{
  "n_head": 10,
  "n_kv_head": 10,
  "activation": "relu",
  "norm": "layernorm",
  "parallel_block": false,
  "extras": ["normalized values", "learned residual scales"],
  "init": "normal",
  "init_std_qkv": 0.0321,
  "lr": 0.00844,
  "beta1": 0.9,
  "lr_head": 0.0037,
  "warmup_steps": 99,
  "final_lr_fraction": 0.1,
  "train_tokens": 879400000,
  "dataset": "wikipedia_en"
}
Each number is 128 + 24 x the weight over its row's rms, rounded and kept within 0 to 255. Layers, rows and columns count from 0. Numbers have three digits each. The size before them is the row's rms in percent of the matrix's.

# down: layer 3 MLP down (transposed), 2560x640, rms 0.0394, rows 243-342, columns 576-639
# up: layer 3 MLP up, 2560x640, rms 0.0798, rows 244-343, columns 576-639
down243 090:135113145154158132167097141160190108125079130168171117131121130101132087157129139113150156130127110139117082128143189158141133110135103171145104123115162107123139169130127151144144142164129107
up244 096:100136160101165147133118106166108186148132133167107149133138098147143130152145093103126159153172115113141100108108142125117098107118105121104176125188078130130140139171134141136146106114124167
down244 089:133126122126164113111147117159153112151126119127201128127155115110125097147119132115139187088163106118110164146108156146110109080115128077118157090126083174116052102149124077133137097125118133
up245 109:131124147136143079117059109088134105144108119098141120094118155078123154096089116088168094094165162163107110140122126156165114130153139112114145147132136125124164131140144128104116116092156100
down245 113:112141134142121108100143156166154132130163132147094140172179096122101137126131206148152123139141126182096125098136104123147113131151111122120123169146110136111135133120138115122127103101145167
up246 107:129124170150142125108122188173162148132156136153128134176158112119090131097153098108117079095137068164093125111127159109126111137150161098099162125123070114117123142111157125121108109108127134
down246 100:112139096128146122127148070165132125172121141131134117164169125090177134132138130118127133123155155117130129129129087147203154126115115094134124105167120098152144087124095170147101112131130190
up247 111:144128157110151120114115093112106152118118132077141152147124211083126122103137096147128114089106122125107166107148133146143117134116109160134103137169133118144160133126146150125122125116103125
down247 109:152096160149152115181119099147112067109137172165147138155142151092146107128106144129128124137148131116113140128146113089127181109156131117111123179137120121101138133128120094113166130121132136
up248 100:117153081158153116158127131182117142124124118119106128129150153145137134085131124141111117117114136108134097100127132128121097115132065156103117130122144136106147150125130120121150137119107115
down248 100:124173145104116081155109134104093131130132126101118120096112139096102174115101060117098150129148157115109137125144107117121143120157113165189105131141181115148064139137113117104115178098142121
up249 102:091114169125134167132091109142114119123104099150150129124126141106140133136133167111121122134100143109113146113138123072078104112120148131117101143139096093072120073140160089090164162161091173
down249 097:107107155137129107160102116107155124119153147133130222130108089088134111100149114135092132104147167106168115128111125121079104156117103141157109138108070111138168062115179122090121176151137158
up250 107:130135112102098132181123123122133129100145103086140143108155138094090123160148115158161141114153165121113096159102109080105138160159118133155192149097126134139155126137110077136137139119135154
down250 104:134143093116150125116138140165155096114164116119136147145160106117162084140116109131137141097134114126143113124101131147127154118115137106162122113159141131116110100143114138133147127115132142
up251 099:119111126130165097127132116176130136133173151155148111139111140116121107116109170135156106093166123179150144136150123162100102120131108127144138168160145155146091144113145114132137133185129138
down251 108:154125092091153146130165173117074124165119137144126140148142174139124149129119125121099154113115084157162144156150165130130142139115170145158147167088112103151108113126151145110102144153160169
up252 096:119120111119166099153144107133122122130109138143139132151095141137085138115122136110132112111116123165134146104126112135101111120128123121139100160142164147141152141141141154129126127135118123
down252 090:131159084114113116148152115133117147131121139133123120119138151122106104151107160136083150141131053124145127106115138161083135113139146128173154142113153137099153125159094087133130112174182120
up253 096:087146126155166121116114117121097134154137109109140112150116136113115132109109103178150130118129112130130144151135126131128091082137092091120109140130097139125128135139099140136125122123109107
down253 096:181156124135137112121118143150127106131117104128114073136106147188121121143117172145120127162099086137150097109094143144151113137158145108108074167145166130094117127136118106111098081056125151
up254 090:158126139125137131124119100202131114089123129124101112122161128091136102127140098118130129104142142092108136115137089133124131164133164103175095111092091099146095162110121060157151139153114184
down254 092:122122121181144145155080148125122130139109120087138173197101111145142149144118125136144128103109138134136141131092156173127139076140125101083127112140131118116162139106166138115092132143134095
up255 113:116118156098133153101102109124152139153132090141131139135132122167126122140154084152133168138096149114139141160131171191127143142108142115124136083145107155119121132116159091162128138093105155
down255 133:142105151124130125136178091161157111116127122177099128119100151121109088147109098114089128146136143141134168119077159103145139135145180121113095108170137144163118146140116128128123096153135077
up256 095:102137134119106113144097118139121091142157110132110129130136125110171155117109136069109140141141139072138103130136159081123105090141122123090133182144129153147113116163140112087114179107133165
down256 090:126122146152067131118161093090115148096104134139134131135107121141157199141132124114084142119134088107092124170115116132149150119142117159096116087061160128129146123168152146138083135128137150
up257 101:151104148108097076111091081097144124123108132102091167141141095113128132168131116144130126082152137142140140093128146119109133137139100146170122133141155102154135104139105107165138107164155160
down257 103:164105129164094118143130146086153099107147118097122136112144154139110118136121096133165136124116149144130107103128133108119139105143117116116116101132157140156127159137091094157125154139096093
up258 096:122136142128140139098117124119131112110140066137163127121140121128181097130120170132141137125170126113113136120101162151124135098200115167128135139159138146104131124115111121102132132117104110
down258 094:142132121156136109187109126161131160123096123141181138098119145109209121131136184119126089142148084125100164125145144135130142119136132165096138113130137110087132126103147162144142169148133129
up259 110:139163119162171114168125136165133128103106149079108108151122161115100143167121097144115108163132117110117137129125121120158142130106170146109153086087094106131123160101128130154169146124157105
down259 127:137132129123129154121095112114125127151154176108127148118118078127050086154123154099117110100164131117127102129154132117083160101149118121165088153146145135150089125115142097124111119139140112
up260 096:147103111142149134149142093165110123103113108140123099114129130133104137174132136145109112128124120128124153113180162161144149125141100156125107148128128078139104111124160115122119168112122142
down260 091:101160158104129123147114152122124128142100109146124133138114115100142106134152133107148131166134132103160109160106142134165163168154146139176091113078068117151158143113136087139132178109114128
up261 107:141109108149118140172107123122124126137117144160170114126143119135127127160134101153130116098177090121147191114103119151108115171117152152104139084123119158139116112188112141115151132126105135
down261 109:127111097078124158139104086140156136077106132145079080159152126134098146104151124151125128085152100133157164123108135173126090189106094132143169136143171058114141141169109133140134102124125174
up262 099:148117141118140147119141133152107181114102127097129143093135106139152158110118121138145142133141091113136109135112112128080135146139127174131175097141153135149102122128159122132112147163056098
down262 095:112128137086150155101135146156153136127114092133153064106118160109134158135133113107134152150107122120125083135126079118131086123103141129129132123149133187138147149117087102100153129086115126
up263 139:148106091152113133121110138130109120135124131166114094131161151132140093103112136126158160144125104118164132154112134153129146079092141131114167059171117114149073148108174150131154117127103172
down263 125:113124152160122152094125146115118132173140106136140119147089147122134063092117145143172149157118156129155164142154140144099101102128073133179113114143127123186138148096103170115095083120132186
up264 103:135124129164089154103105111118164149116202131095155093083153113168092176096120150106109120136161159143144176125107137143143087112157169132117171162109126135116147121118156156129127114127071102
down264 101:142108112129153120114138131074121126117092145166095126139153127111137093137151114088139115131123094106121165139106153145139098101115104073114071101125113125149135120141114134129088133172142149
up265 113:127091152131106124113117124121102106135151115139113104113135132151128100093081099106160134111133119097109120104165129141158162059105081123159107142164152105135138150145118113124166127125121138
down265 124:145083124168111125151159157111129091112178099154159160162123121136158125132169138105144145147119130092055107121144136161101137125145137082129115122134129131096118138135137129120120153107153127
up266 104:154137106164107102146086078189113090122145155096170165167120157148091145147046132140122089143146097071132117094122153114151120138122126116151118103126147094099106112150128134152154167162135127
down266 103:124141148136129125140147138123144134127121113118113159128122137144117143112150140093131149105132141112173097100117176081115095157132111126193127125157139135098138158114145143146134134113142128
up267 106:107110130139110173108118085091116139153147126170129114105101146141130094124094112149129118111124137102143109140066129131129113131093160128156152165132141124139128154120143081118136127072133123
down267 108:142112089156122160119156137122166158073120116125124138135131170123105094161136137116097113158163161112142123150110137182143102118115144103129115085145102138154119150149134101106107123108145146
up268 097:079111141130133119132140134138154124107122095146123098131139133159139148099109135136130152141175143085154136130135095129102139109126102097113107134151114116121149189131140145191162135141097107
down268 108:174113121090114129114115113137155097137154126184132136124160111140091147111171146153099137116104159141123112132109160164081140167093184110133151127182106141131130121128099118104154109165161126
up269 100:135116131131124136086118213126112181096125142129096103101138144136101140158098156141124109115134069113117113122141132135130135121159142141135111135140157132121105178123117167126090130107108120
down269 098:151187136147100104139147149115144129127114128159124130156126143128182094128148117115084158110123156107118124085133099151133068119094118110101173128135112142134169148152117155165112124109183105
up270 098:119151176146150115146174080154104183124107121125119151150120146143120092124133073144104090129136123135142113129117147127101143149090138095155120161141128126147109103112154131141166121136106138
down270 099:116101145130133088121122137125131144065146166098125155100147079091138107159125164110117157049082133140109154125111101127147116130144115135128107183136126126092077102151097115121087045156131117
up271 088:124116151119147122154131108138173080120126124115110155117136153125131125141114102116144173145148145118100152129170142125146088134122119137131149120119102137154162139175135156101143090137095128
down271 086:081124151110161120137150140152107179110135139091096161122103176145109115142134164135088142191134165102135089129122169157162094138109142136137129142136140135101107139100106122108161148129122098
up272 103:098139081121138121155132078115126175093119139133155167109102111110137145100126152159087156111080089135058145150139101151105073150131127104137116109137123098144093116095101128124141126100082173
down272 109:099115094122127054127109085111119156108130144120137161144120115142125065138163161149074169135147128091125134092171126215148088171095165101143104098138129127138113118157101106104141115081133120
up273 095:116108121111094097110113132158107125106093164098113125105197129108118107119127095120101153165142140143122154178159122104104116123124154138143097137161126124110158115140145141123105074115123112
down273 094:100108100110148140138144187143132102126111128127092145130155121144106119072149102169113173147162109134115083144112104127141138114146121143122110126147113150085141132104118087108090139101141132
up274 096:115126096133115143120117124142105125135088110111135146143133125116122102126130133129151098122127090156144094151111137145159135109136136130145091134080158103120129120139178099102140149107166138
down274 089:100119110116109145139146117067153155156145122151136112151093110094178134112107064137130121156141129105141125128132140124125133142118127127124119147161111127167106135114175148124147114069121097
up275 113:156112130132143072096109103122156132122110098134126102148128142115138100107125130092170127113134120120138122141118174137106100132090127121103113127139134127100110147184155139113101158161125129
down275 119:113139087110148123074102114101107100146100072093148126108138111106080132176129136115113182097100122153138088109088113178132100099123143116086121122098144115131135153090145117114129136160094106
up276 090:152096113142158152171126117125147116146112126139129165140084132162138145112150150105118118134090157091114152121159182164171118116127134172151119119127133096124119108129121109153090137125166121
down276 104:140120118133113153143145111131093123106144145130126170140128155115117155120107124089094095125089156130167149115121108160113128149129116123145087110113138189147182135161140092109162151109102152
up277 107:143190107126123132133142099092117166087128109158135150146125131128150108119128113115108128127131122086115122147121118166107165085148154133115152116103132150137162148065123140150108103151090132
down277 112:147081154128098136180140138100132130104078111107184106103159140083095101153161151182179092086133136132082151111139146092077115123102149155145113150120159161118109153160110139154148115144128117
up278 100:118144129122123061112161188129143139132141143112125136171062166110108152096120138108135130149164099158131120136116111149113149155127120129143091112093121089106150151086127158108121167094154143
down278 105:124104144087165138096099095143069095146100116133096161113123146131163153122129112146129142162149108062145104150094121103118113112104135125105139125131166094105080102157144102138144133147180143
up279 100:120150115095113142166120176130126137121122129133137136138180108143152176181127082145114120121080121133131106174134117119119135097089145113120155157094150114128135101136110122134180118092099144
down279 101:093133110102129149105162147151143182097105159145127177111156149148103175108150127108068125127139155125138100127136086127124094111089118114113123132145104120131145138162124074140100142140111156
up280 096:103118131101144127120123114096081132120133134134142145144152140127119118148113159135147111104115120133104092141177159108111140146119098140168145103115180140131140145142139139137113154133121154
down280 092:181114136124134135080140153130129128125101108139131085113162131142107095108141153152094094140124139122161122115142116102177110105121116161093106162102165109091151143146137154141144145137100147
up281 091:096144118092149138135112159121148152097123145106120169153096095129109105086121087129094124112132115137125170116178080185127125116138142155128134144117123088144135123090112157187150105124139082
down281 112:165141140126140140100114147127134114132143103114112144151083124130106106144169114135095133127122113146151139127147125166144106100118163106125065164130108126077090125164133099093124146114148131
up282 097:113106132110123099113128125134156188125144150161153140142153127110177096185109122110102068096162127134141101104129141110137103143128103177143170122167137133104143128129130125147135056109157139
down282 084:121123090147120160118139141151150118129161134134141174091146154166133122140110145114102139131144105123148157082125148148095145115112140160117134127107129186138138078135134115123156148125179125
up283 114:173113216115139139150124144190118146144175092147199111137142106176158108135119093137138104148162131146134164135088110108145122105124114108088142141088117101136127084146141159158139141144097114
down283 123:156130150123128162161123135127160085152107157127111140194109132143101102111096133111142142173125146056118110128103182131085149124145108095135130103097156066109092154168109129116154117153137130
up284 099:135135148167137154138118134103125154154142113091101106123139117075145098146118141163163144113104135116135180133121124116146120132149094139095087141141102125155150094135166102122179129162129150
down284 089:132130174153145143112128106153145142114106122125134154136103095131114121130123137116133161119136139133154130150110117107160127156182144117124125123145119179182160134170058103099122123129149119
up285 108:142150153173105126125190115101119177104108133145142128156129191098107164111132118052132142124124114132139116156137122149072124157163112126140102116093136139087123154118076169122084149157126135
down285 112:106139132146129129155127108164082140141126135132155124091146137148114091124126110121109148092130141137124112134135156099126099102171110129140155140098163120098150116091143102112131113164121129
up286 097:107137126117077165143127136141144138123143121143090122128137157115146154141116125108130151119070154109104141136137109137112130132152170182113129140101143148154144128143129120116118147148110115
down286 096:074131094107086141114143149116150108122136045145085148141101143114132128128117146129152157111126128139141115093147129154108085118094131151106139178141149140069140130150153132088132127174128088
up287 102:106114113157129131136139120124130124134144120101130078087128127120121081124109176132158156153133128136114126144165146112146139104115088092122132152148097139135131103159143104107131139106154101
down287 098:083125121125114092117145136151106157121091130088129062108096141125111166173159150160129157104142097152149142125137145120104148106114155087149096123127093106133139143150148063123137124120125116
up288 100:114161114141167141088135097142089103127145178122153139173097142138072123102151105112137124116093140113127154122118067076160072151100165114116186130111112120069114131122124154132109186109089127
down288 104:127119116149104142095118114121116125144158137133156134157129158129112075100165099107156156151095112101120117110128096123141122122174096129069194171131131109163135100103108100113174156116116109
up289 103:118149112109147138156086129121105118134109132141156123139174107123116165143126133107115159117187112078118167130099149131138102139157132092103159133134106124151149125111156113138145139146152142
down289 102:127106153150100114161104137123156113121154143107120167158169111159151161142109136072110122114126118155144165141106140134135133158131109127112122186141098125127146099105132106091110120147087133
up290 100:140101198138130116115071138162101129108100131158090133082118125144102116119125146118137163116138128131145187129171164127147070125140113141118148153106130147133076114113116110124103126106145112
down290 095:140130158090115187168114139165113111145154109129100110111123145158108124148129121142110153125094130135108150150109144128121116174157117098118111167134127089086112102118129118146110134104125115
up291 102:156136151106130126143113114114152143122116119136130107099140113113153169096115118119123120115086106114103160124087140151122149144139152110111165098116116131129129170147147123157117140080071107
down291 094:107177141128140120111092159146130084128164108160168120152076150152150132146115156152186111138133174091184115043153131187139132174155153121114113149139095160130143087127114175173036154137106106
up292 097:096148157145144096108119141154114093139136140104114134109162190149102118110114140127118192082120144166143116092089134106139151127125131152121136087105121124089159139085088125123132137165160160
down292 105:117091140146166076147066101138113143118098134128082134138117133106097143155128153126081126082113118157129135154114139152097138120176113112129132141129133089130156088146089127157148122156132153
up293 084:110111135105125148129105135133142153142122143152122108109128115124178148164114147141129174120206146123108116121141119129132105068140100117105134134119085130110151147159102115112137180118153105
down293 066:153143104128095117116105094139136095116149110110124119108155108096146151154075109107091154148141103092190147103146133149119108138105151088172081142177134168123148116152086123135106114115149139
up294 091:142164124191146179131143116094124175115190146194135161114139075117132125089089101148146151117139147174178105121122122157120095119072125114140090118096177112105163140119053153170136134124109115
down294 094:154147126135059086097131132109174097121105141100166104125128137123096157158132151112118092096141132134133072144127108114122139149117098119096147109144139155104132140125120118124094135133179109
up295 105:119168116109149173140137076161122137124148124104136158164115168106164161138177138095132105144145120146098122132113127114086161096130160114158151106088089078163110101144144129142127117121127149
down295 108:098152156115094115129157116107128155118153123145151142114120168110165142135127146089138083123146110097156149117107109124118086160134103149124150120141074128141127170108135112132125179118130173
up296 098:164168126096135112140140168133134131125114123114114122128148121132103121106148148107098088210114132128100146144123103119134080151128147073116114142134101111147139092145121140111119126107084143
down296 104:156094091150135118125106120114093114099117144128127081091117126125096145146152135072110154107117113100106133103159140118104131116182167151112153119119147132174150129139169120108133175127099093
up297 111:100150087107114094118128101156145125133130134159121150132122111110131122098123114149133088105128101143140107154156157102140101144157132122151110114165129131121119099096113109127135151039123133
down297 118:084166108093121143124114111128126151122104163159134131129138092118103141123175108119159093134165104147138158108122104166122113098163146144151141123136131135093102101126168147103137142097109094
up298 105:130141142156120139138137126138100123104154133106162167170128161102141108086152088132081094134117106127153132139128142146161132141109104076138120120119147110102145116090137107166107114089131113
down298 111:095167113108137132172133124126129119160148133109112147132138130139156127129150115130183128131110142164093130093144134114111115116119102133109113125123118111120104151151121128111120186133100123
up299 090:171139108132145097136125130174155080118161120085150114126126122111095117075109130089117146100137132135161095138135134124118081127107097148158158111148076131122117054166112134139105122085107139
down299 088:154108114150133175122137188142132116146126114119103134113094125165147170164108144068113116143152131139134157127111142118135130127107135173106134116144120114093119113125184148163158104094174115
up300 104:138147090128124102109152140119124083148152119098132122099116084090129081151134119147147105118136157170162127136142129098087128115134120108108153127112063101130104134146149125168116146155153166
down300 104:075136066128131117152121081137086089130112110162136134121146076138126085158161128141147161132119162122142090094096147125121152128140132136090150146130143109148124132145120082180147092154149162
up301 103:111133175089126139136125114115125120082109134090145097130095139100101128083120150125093114124134136105116137113168134159158134114115156147124110097114118124154081121113119123128138122132144148
down301 107:153149089128166107113134079122131114131128125144124060136119120096125093100160090146140142155135105124124122119105165117114161167151159125152113149138154107139181167110118115118145167144134105
up302 112:115134138097144121146116103121146114121165116125141123119139139077112138110083145128111143073128112101048109123199109100091131140139091101132106138165152140160160130123167125099101135156117121
down302 123:144121104130132083129109144090162123153089104145155168150121127123128126119086139104134087137100120146131089135135128135111116144105124146153110119075104153140101118102146159129135099114178154
up303 104:116104175163081137145117117111128145081120138127093138113113144102143122124152164104139115085157127152122131157095113105118138133146137124168129161109144110143125084136091150105084104138153130
down303 104:142167117120129123148147113128136165132145093134078144146103133164151133106124108137095109144145153170147111119133157112118108129103112146155133148118128115163132171101137082117115157121177149
up304 095:143105121138133117096110109102120141105142109140125129114117132142099141121112118107119096143129140107127125127091131155111130129097090068117093123123127102126144137127169112144135145091110146
down304 090:096130132149096110134135115124147085136131143143135125107121135129139119134138131129151170181126156153153171121104178148112162138156123088171100102112199123114116128105153159173125119067080131
up305 098:136116104104113098130118138121156112121125148131129130097154125133113112115146093133121139162121095129125106168085164142136102128121138146120147131105126135139149158123128144148132109126117152
down305 088:099129114165152092091087110147129133076130096144105120160116139151112127134150177155104149103135145117139110156125151131131104139150106188121113135111141139121093137133116109108101147064148129
up306 095:108124134111115121126106120127104128130081115102121095126128149101132119147100179106117142135109078139116148108117154130139156126135112100147113107146128071168113129155162131141152142125132112
down306 084:128142087109132138126130128159138121150090141118091120148175121138146140143158116163131080135178142121136122130122162131108127164155121188121120127115102151181132134130132111124114160149105120
up307 093:101119107139091088169124135141126119137111083136115126124151145137177103121061099141132141088131103107128102118102093103138101132144099170158174141131117135153148163132114124141112157117140160
down307 089:107151113140134068132142169123119136110118135112133113090143152126110171142105104149130152094106132148152155138152112085120138123154144102121146097114147149159122135085092131107159154148145115
up308 091:129105126142114146101129115124152120165104146112116148093164128144180174125164163121127144144109088140136158117137168157110106078142134138116136151089131118149134159120174113090112143094157137
down308 084:083109097148111130086098115140134152095124085166153130144138140128128122156116175131125143079146101168143116108128121172081116121138145107092186164112135137120157149143118135118093104116135175
up309 103:110125126143130130188142150194105127144111109136131140122083169147154144165183151151148135145190126114121145134114137094138104140140103109104144149092117115155144108173135067107127133162137144
down309 109:134165156063158109155141139114110149126109103147144107124149108105101131127149136168116148122148144137114104130128130154109112132122135166101129155141126101155150118142138110142118133147128144
up310 097:125153148132149129144154132125152116141171159121112119151114137135096182118156105116107109136164124140146142123103120157123124157145137126098149135088127127147142148122120135135131148129160101
down310 096:134173107129109091132128157109087091170137083125133128091110127166150140153130109128140172147132135115129127091143104089107112150106119122137155140103159133104109116120095158116111134135131155
up311 091:159134093150098178115076134141132121107130146127132131126121137086151164140119123110131152123155066135142140127128135158154124101105141119108119122153121074146106137062155179118142124112082146
down311 099:102138125127173157121127164131132167139168144098125129170111163144137142092144172136111183107121117109151102129118102112174117144130103113146099068150080120145147149135130147139105133125116153
up312 089:152133133106106141101100109120109121126117161108133146108150119116161105143152108118132121167102161146127135102132111104144094102135111137104158110160170130143087136153119081170154148119121121
down312 095:118133162148148100109125114115145170099098111144161144121111098120109182127118117135112120104110149104155123103164130116123127136092115089130110106114124155111133057138162152122110120186134114
up313 091:129092142085144116148152128134088114146111094153166117125157166098121127120130134126159110162156138159126125128146082107119112131141117143162150147159106102100163131138089101171141089168143125
down313 097:146130146130111158112129153139092112111137116154150094115151155145095112153122126140165113126148154110165115115101108128130121106126127178118144151118115117110160150113154167129152099151140105
up314 099:181152147110155114103166161092123102122134153059141136149147140143143170093151130116124168169141144129124135160101120097100146106105134137147134084124112092115135114151127157131124120101165160
down314 103:156124098115154132173148114105089109109112153113093139153154137159141124112138132150143150155111112148157088123120160088088135109114134137100153106092105114164193160136106143155129134153132139
up315 105:134116100104139114103101139136102132145161085164101122164098118165146114121136114101180146113122105122126154085138147154132135088125148111137131147122110161122094098140140133122106125134094167
down315 096:132122128086153125105117112143139122119147111135122134092105096126144127096147110154134116105117142135093117167103109113202097117132117102131138089135087112132122091102131135115109127103130180
up316 090:112128130122128145119182117125091096098130122134128129094124126156141112139165148119116132123139154092120114167129143180084078137174158117087136116176088104141117122153142054109158085137123149
down316 093:097104117124148137137139122119128088139100123153105117142177148120126125124118056127120090152140123131149125116099117193122157087110144163125087116105124128132153145139126114129150152101174141
up317 105:136127095119160112149088118110108107136138114120093131145068095136128094142106097115180119104106160145115146159088154130139130155148124106139116090155141097139139143105115152132131143107165146
down317 101:157120083132147132089112145130112118134158117153141109138123068135144126117161132086150154136093149121127137138136101110120144125161132136153134147090132125134162093144171108116182147127132153
up318 103:132114122184110128088134110085132163112129132121107091187097126116103122156125100127106135151108125134144149139118165114109096099126113103124154139133132109124116143109179135131134147122125106
down318 113:152146126148151129100121107150122149123121129119117104140123138110104148145139120127101140131120135112119132108112105055130145147129139062143118140144117124116129141125163129142141135140086151
up319 110:157125091140097103127100099105142112124127124111151102091138153093137099136127133156122139194140144105124175105104124104126132170145178169135102172101127122053114131150140120184106133158181142
down319 109:144114074069132160110149044134101118139100125139169173144125136118114112155157120157111158098152103109076115094132121162154159106129149172145084116131141182163117114166048127142104122123125090
up320 102:145165143180136116129143120174089127115111144144107150152128126135118153114102135140118154122140132127108133115177129116131126166114114145107156158116144097166113097167118102147144164106103162
down320 096:066130096082156128129112132143125149157144170124121121136133099111109106130102111138125105156138134146119132130138127145135105151169130150170124167105141101123066128121112134130132093138175120
up321 093:139101167184186091161151144134151120121147122118094156148117177103183121095158186117155091129106105126112132137111152120139106130117149144138137125150148152082097113134154146140148128095145102
down321 086:055116143104137129136144131110137126078095137130128129129138153160152107124142141136111100129110128144113094110120140141121161134134109163118105100103148148123128141139139125126141154102117093
up322 097:138109131208108112144119138113113123160175170094170160168117153146147151115110093138133141130087111146150164121126103087160133139121089115094149119145107113110102140160153131116115091143128175
down322 094:151129136186136178163131139121134115146149105152112152115145105116100123135128131091163183139109123167121144121113134138099131137152124113123099148139111133107101160123167138161091109075113124
up323 105:134139113155152163086118123122097138125115145158116101120125152129131084109134192134148117170122125121136116144136108129139144110160119140162127114160114178183132143118096110110120121126102107
down323 104:165116174107148160114114152110140147099137115116116161155116165103151112124128108145120095145149100165126134135111084092142146106146111121141142140115143127139083156130129119129102158126100114
up324 097:142127138150109142122117152152079138111136184124127165141132118125102151113142101110098136181137131106158143127145125140135144143173106124095133145086115152131088103122121145148146118138108102
down324 093:124133118134099129123138147122182114132192124073065114109127154106126141107136133134151133134126141138127115143148108134145110120146122132118147133126092099122131138078135128093127132086085107
up325 106:129115168116159140140157159105095138151147129146112088152146115127139119078155106177143138151121091142117097159081124106116127112124110120115101169144139137090132124093175175150134136132146046
down325 103:120135147139079100151114137103118094119127152130116129169095115133120120134146147117150099148099074133108133075126140073115140127132122091105108152135125095133140099138123108146089111100137129
up326 109:136137126130147141180131115164143167149128097126158137140116171147156098180130116113130176155123133138102145115135158115149169129131137114075091147139113107107159106174103093141112118151171091
down326 115:161124141132136115184123121128116168127138139182129132164148128154146133171119141097098137157093131142096124139140131132119110114116117120113131122122126163090193170112147144095085101131160138
up327 100:123159095146161143103130108160117112194148088141135105136107151114111124135137146140089134154153143108090126138132128141158148105117113095118134051159128118156121108123101126120120149121145099
down327 094:153103112123120138115096143119115182142093066088129145128139110129136141148187142069111124100118081108108117138109132115176126110079131102101137134123121130115172129122129101119107081120144139
up328 096:134111143140085135112101086149155131130073122109102104123143111173127117148126130148138163136143098110140123141145133086138112122154108149105147121163109115123138081156145140108106146152103159
down328 088:137124124157105132127134120134175140058135098161094134130137105125155131108152133131114146089153145132167142144110121098172156106144173171149127125089121111099129079153127118097120119180145112
up329 101:152132080125147086092114131113089102099125100109134100117111112119107109116154129118104146121156120090136153144098122133125131122132136088104119107135105134125163109155119198160100132153139136
down329 107:148112095147143086125120161133099144112061153112122144128135135094143120138113109124098183116138138134151118120119191119152125149123113113123076135126139125159146090106129124121127126137133117
up330 095:128126066123110138119155115119097141091115153113119136126143069132146121163128126122135139144107169082099117097121095137069134131125150097111154166117129126091097158112096149117148137132164125
down330 084:158154125112081119169119151090139133133132115148093142124115123106110118170135125136177121106114098153145117131146121122111168129142135129103133079100134192103143123153117129195108088108134130
up331 095:120114108116124110115106141161094165130129117131170139114137120107158137151122111115108136089159147141106157152131147101113133143075118145112133122161133158143117121123129165113138100087165142
down331 083:157105128119124173138116167074119105158143139178092099106151140119101110103112072133062130076108101126096145148159081145103156143176127105109152156124140178119111136141129125132137151089148142
up332 103:116138098146127130128118115164143103135169152151157149028056157150148114120130121133127131122129118107085126122083179135120123178139097121156085109153160083055165128107161112130171172134125115
down332 100:109119086142160092156171113124136169147131151113141151128138128117133137159149129133127119112127106126076140120119154103157128190144145157161130141151133063106191107157188118136150139151143107
up333 096:145136133154154112107143142094160145065133144163152141110074134108132183159130144096131168113146120120069099113145148106100116134111121094152116106107114114122115133127078077103159094143153133
down333 087:125109100140136120180098132148129129159128130138117148111198122111122129144092127159138126124134136132103123121100138090128153095157146118113102176171122128109168110135141103152129102154144140
up334 098:146138129121141135115117147110132123135117107084126047170145109164130110116127106089113159115136132127105130132137106120138127145148132140125186097123130153111157145168138121130126133125128097
down334 105:097097150147122104112123105117086148109114098124154117131137102148105116156123148135162152092138121136135123141098092090124094095125065099137108135156160199158147118142103147146191126152101151
up335 104:134132134154116125093137096152142142135125119092094157144192124093158123158152132131157152108097111117098148097121104135117179138130127121148181128140105162093114101102145126125143105106132136
down335 108:126123130140116122142128140112125133075139132130168158134139114132175124168153105142142125177099110128167115144080138115118118134168092117140162132084144167123155124119181132133112158165128133
up336 103:091143129084148090133142134114062188154091111158133153099158146118130145138133118073133141139131119149138152111110095121167134092130107111136134160147104129145087080098160072117177138129150132
down336 092:109121137120111150107140071146124133144142165103122151158107147134141154150141149110110152108119128161152093130128138099129094142093124113093133128158134129146128142092150102149156099076126117
up337 110:117149140146112130125120151155139111161129100108139084156138149140092117149097116154182118128182117124085090128126140156129118130115149124148120134129146154122155134142145119111108113159099127
down337 120:122135126143114140188173169138140170129104100114143134137119122130091161102080105144120183149147122102107116136094155095133144102149127138136127117114116146142122127112082122177106090168138120
up338 093:140183116167101102145117096156131134114146130057149081143149131118148156169142135131127102111146120107145086141136134129101133084148103124090154138113152152140126148150137135101131128148093143
down338 086:119088119108139159156169118131117142118075146110122141069099104105140144107124134080109119145090127102156134119110130145170157145104130120142114146114177112121133149134115088120133138154152128
up339 099:119110146117136154144136090129141110164091092141108132168110149127129073109118123095142104150152145153113148127140192123130088109174143128119149124141092146104129165143120072115171174105072147
down339 085:132105147101106118158157103076146184145141120138140093148125164091126124142152151075145115191113101192148157110149106148109134128133154156105138103105140154088143129158141150100121122052078127
up340 092:117139107134149164129125099123146142128133126110118126097175091102152160109116123096139126157099130116122129123132119113128093142136063159145103109103076122104126134119127087118097122137151160
down340 097:146110090149119161156158152125148090149170131143125172097106124155138114115136161164108138143117167106122117139136153133132104132131112129126109141160071145129133099161105150099091143136105112
up341 104:145159140142163108122076118118141139123141083161148112161138106181153158120127173135172137149121122187122117146120154187124101136102153139136101116087154176101137077137166148153087132146132137
down341 105:126126155126161162145125118092132137124146142108154144109125109107140101136095126118136117121087163130070080148145147084128157135126100177139151169079123114127153145113136131104158128137097132
up342 094:101151123125125110121083114137110110114147138067118146149099169131137131114114141132146132164183132124144120087132137109105097142153164123095136142132147146127109151127126083110126092138121106
down342 101:128130108118146135113093118152132104127087145166169145147144060150106124107122077091123132106170105102117176092106087096145137117164145121146158145140107147155102136126111103101154169165155102
up343 103:147120135147134113082113127111159171134153145184111093116181153110094129123139079130128120095154094176141108134117116135128112093120125141173137103151122134088128133144156121097159109121171177